config.yaml
n_layer: 8
d_model: 896
n_head: 14
n_kv_head: 14
head_dim: 64
d_mlp: 3584
vocab_size: 48309
activation: "squared_relu"
norm: "rmsnorm"
norm_place: "pre"
norm_eps: 1e-06
positions: "rope"
rope_base: 10000.0
rope_fraction: 0.25
qk_norm: true
attn_scale: 0.125
bias: "none"
tie_embeddings: "early"
parallel_block: false
extras: ["local attention windows", "gated attention", "a norm on each head", "capped logits"]
init: "normal"
init_std_qkv: 0.0205
init_std_o: 0.00513
init_std_up: 0.0205
init_std_down: 0.00257
optimizer: "ademamix"
lr: 0.000309
lr_mult_qkv: 0.7
beta1: 0.9
lr_head: 0.0109
warmup_steps: 551
schedule: "wsd"
decay_fraction: 0.614
decay_shape: "linear"
final_lr_fraction: 0.1
batch_tokens: 262144
seq_len: 2048
doc_mask: true
train_tokens: 963400000
steps: 3676
dataset: "wikipedia_en"
Each number is 128 + 32 x the weight over its row's rms, rounded and kept within 0 to 255. Layers, rows and columns count from 0. The size above them is the row's rms in percent of the matrix's.

# layer 2 attention query, 896x896, rms 0.0223, rows 872-895, columns 512-575
size [ 98  96 104  96  95  96 102 101 100 103  99 100 100  94  99  97 104 103  90  99 102  97  96 101]
[[161 117 125  57 149 174  95 128 101 134 128 114 147  96 150  72  62 168 127 141 113 121 130 177 127 144 110 142 115 166 131 150  97 179 137 163 134 132 169 135  87 141 156 149 115 134 131 107  91 130 142 116 121 158 136 137 106 110 122 169 154 109 137 125]
 [152 129 145 121 149 119 233 177 147 131  79 108  86 130  76 121 135 128 100  72  89 158 105 111 121 126 117 134 136 134 133 173 143 135 115 108  90  94 116 183 125 187 129 100 147  78  97 172 127 100 127 122 128 135 159  96 102 135 184 145 113 145 102  98]
 [107 170  79 130  94 158 127 130 205  85  85 107 192 186 149 120 144 122 127 168 138  80 131 114 129  87  96  67 151  64 145 152  60 106 167  99 148  94  90 117 118 159 118 143 168 102 137 127 104  81 135 157  63 119 128 197  79  75 113 114  98 118  95 145]
 [137 121 134 128 198 137 139 149 150 136 198 142  98  98 129 151 111 125 127 132 134  57  88 152 118 140 109 114 125 129 100 109 114 195 154 138 117 161 153 117 102 104 135 131  92 120 108 134 139 115 168 129 127 129 153 159 188  96 165  73 106 148  85 129]
 [125 124 169 144 135  93 115  84 117  74  81 127 110 121 109 107 177 122 153 112  97  93 180  96 165 134 125 124 112 161  96 125 199 119 152 154 111  88  99 114 192 170 221 136 177  46 138 126  69 109 157  90 133  94  88 161 190 112 106 135  97  97 163 139]
 [176 118 107  79 201  96 123  80 215 110  83 141 109  76 184 157  69  83 133 114 115 162 127 151 162  87 131 213  82 116 140  80 130 180 101 135 176 122 120  88  95  96 108 152 121  83 112  83 116 155 165 151 106 121 127 124 150  97 135  98 134 166 138 140]
 [164 183 135 115 129 125 169 116 106 135 135 131 109 118  57 128 101 128  93  87 152 198 154  63 168  90  91 120 103 118 128 168  76 121 118 134 153  67 175 165 139 186 133 183 120 158 117 150 106 103 122 144 107  86 197 139 138 139 184 100  74  95  86 158]
 [110 155 206  91 125 104 160 177 104 144 119  65 199 116 140 108 174 148 146 103 103 143 185 108 137 123 166 125 154 147 117 152 175  76 146 122 174 136 110 117 152  80 143 142 150  98 163 136 126 139 109 165 112 102 103  62 104 159 125 143  99 101  75 143]
 [148 128 146 107 114 108 194 116 110 149 131 140  79 167 142 174  62  80 135 104 161 132 137  73 167 161 187 149 116 157 152  77  80 124 136 109 144 132 141 121  90 121 124 153 126 157 133 166  92 131 124 119 140 157 113 104 138 104 165 125  54 148 169 121]
 [129 118 139 146 175 166 103 114  91 126 121 167 139 146 112 144  68 102 143  98 133 113 116 135  97 178  68 124  91 152  91 102 110 173 114 157  78 128 123  87 108 110  91 167 116 159 160  96 168 133 190 149 106 144 125 102 156 132 163  90 142 155  86 132]
 [119 113 177 114  89 175 123 113 145 129 136 122 136 109  94 149 130 164 129 113 111 112 161 188 130 169 143 104  66 160  72 145 120 142 163 115 119 173 100 184 137 106  95 138 128 168 150 122 149 160 138  68 154 109 159  94 125 100 136 160 187 113 102 121]
 [ 64 117  73 135 149 134 124 111 152 111  99 156 110 125 102 137 122 114 176 146 163 141 139 141  71 114 150 125 100  67 132 130 129 107 152 160  90  66 167 100  91 104  90 120 155 130 150 127 134 109  98 178  78 135 143 158 125 146 180 122 129 108 124  86]
 [136  86 235 114  82  83 148 136 127 169  79  87 149  92  85 162 143 124 172 111  93 142 111 114 236 133 145 120 116 156 162  74 171  44 206 118 112 142  72  93 101 148  69 115  55 118 137  90 124 140 155 134 121 100  95 119 129 139 114 156  52 107  87 159]
 [ 90  76  73  78 124 174 156 136 165 131 159  70 130 163 116 138 132 143  91 137 114 124  82 110 117 129  89 116 138 164 130 116  75  96 103  54 164  98 159 115 159 126 122 163 140 199 139 134 131 126  98 161 142  90 195 112 112 153  77 142 117 131 178 137]
 [122 155 160 129  72 131 129 146 132 177 171  76 126 172 135  94  85 123  55 128 154 162 139  91 128 109 138 139 101 158 184 138 111 123 110  86  56 114 128 163 121 132 152  77 133 113 128 130 121 170 166 110  99 107 144 103 126 138  74  95  72 180 122 142]
 [113 157 119 172 184 130 105 151 110 134 150 208 100 121 110  72  55 148  66 113 132 138 180 162 125 158  93  92 142 111 159 144 154  48 119 125  59 152 148 143 126 176 153 189 114 126 144 124 161  86 119 156 115 114  77 126 120 117  83 192 140 166 101 174]
 [140 137 192 143 137  64  68  88 159 138 140  75 104  66 147 135 114  85 104 138 106  84 152 157 145  82 112 129 145 182 113 156 160 239 101 108 167 130 114 206 130  62 206 128 120 139 104 129 128 114 157  57 102 107  93 149 140 143 196 129 117 132 109 107]
 [162 119 179 108 146 125 107 103 118 141 147 148  89  99 174 132  87 177 176 110  93 164 119 128 137 133 115  82 138 118 126 140 123 106 194  89 140 124 108 102 144 171 124 134  80 119 100 145 142 117 113 136 168 105 144 120 163 134 164  60  81 118 115  84]
 [131 115 221 111 132  91 155 133  95 128 125 104  97  74 199 157 144 119 110  75 114 105 143 163 115 133  40  88 141 126 149 143 125 194 180 159 121 133 140  69 134 167 111 127 129 144 119 109 124 115  84 124 164 140 144 115 109 154  78  67 128 157 131  65]
 [104 154 103 142 109 116 134 125 117 106 160 179  99 113 171 150  85 119 132  47 142  80 147 175 200 153 136 157  89 122 118 173 112 113  97 178 159 125 103 138  85 125 141  92 150 126  95 103 142 102 124 153 114 182 182 199 174 131 147 135 135 151 164 199]
 [149 114 120  77 143 110 135 171 143 128 103 142 150 104 129 111 119 140 164  74 101 133 172 161 178 128  60 156 141 140  73  99 120 146 171 160 149  92 167 100 173 133 154 136  64 130  87 185  90 107  75 125 142 119 114 128  98 105 160  51 132 116 166  79]
 [141 107 133 119  91  99 135 116 102 130 113 105 162 128 114 162 140  68  80  91 168 162  93 113 173 136 118 128  70 101 120  54  91  69 100 147 127 103 155  82 169 124 158 138 170 145  59 159 169 150 117 156 138 159 181  77  70 136  91 168 139 202 180 104]
 [128  53 163 148 151 125 183  93 143  67 144 158 135 102 121 179 117 155  78 105 126 188 143 147 143 134 173 112 137 143 117  98 166 128 134 213 147  96 101 134 180 113 101 164  94 153  96 133 126 101 161 125 154 148 141 154 117 101 120 176 134 113  31 136]
 [ 73 159  84 115 119 142 112 141 131  60  96  95 173 140  71 170 126 116 170 183 110 128 115 168  38 143 151 135  97 128  87 164 107 161 110 121  74 115 130 187 119  85  91 173  90  88 143 151 138 115 119 122 157 116 132 152 100 143 149 113 137 103  75  99]]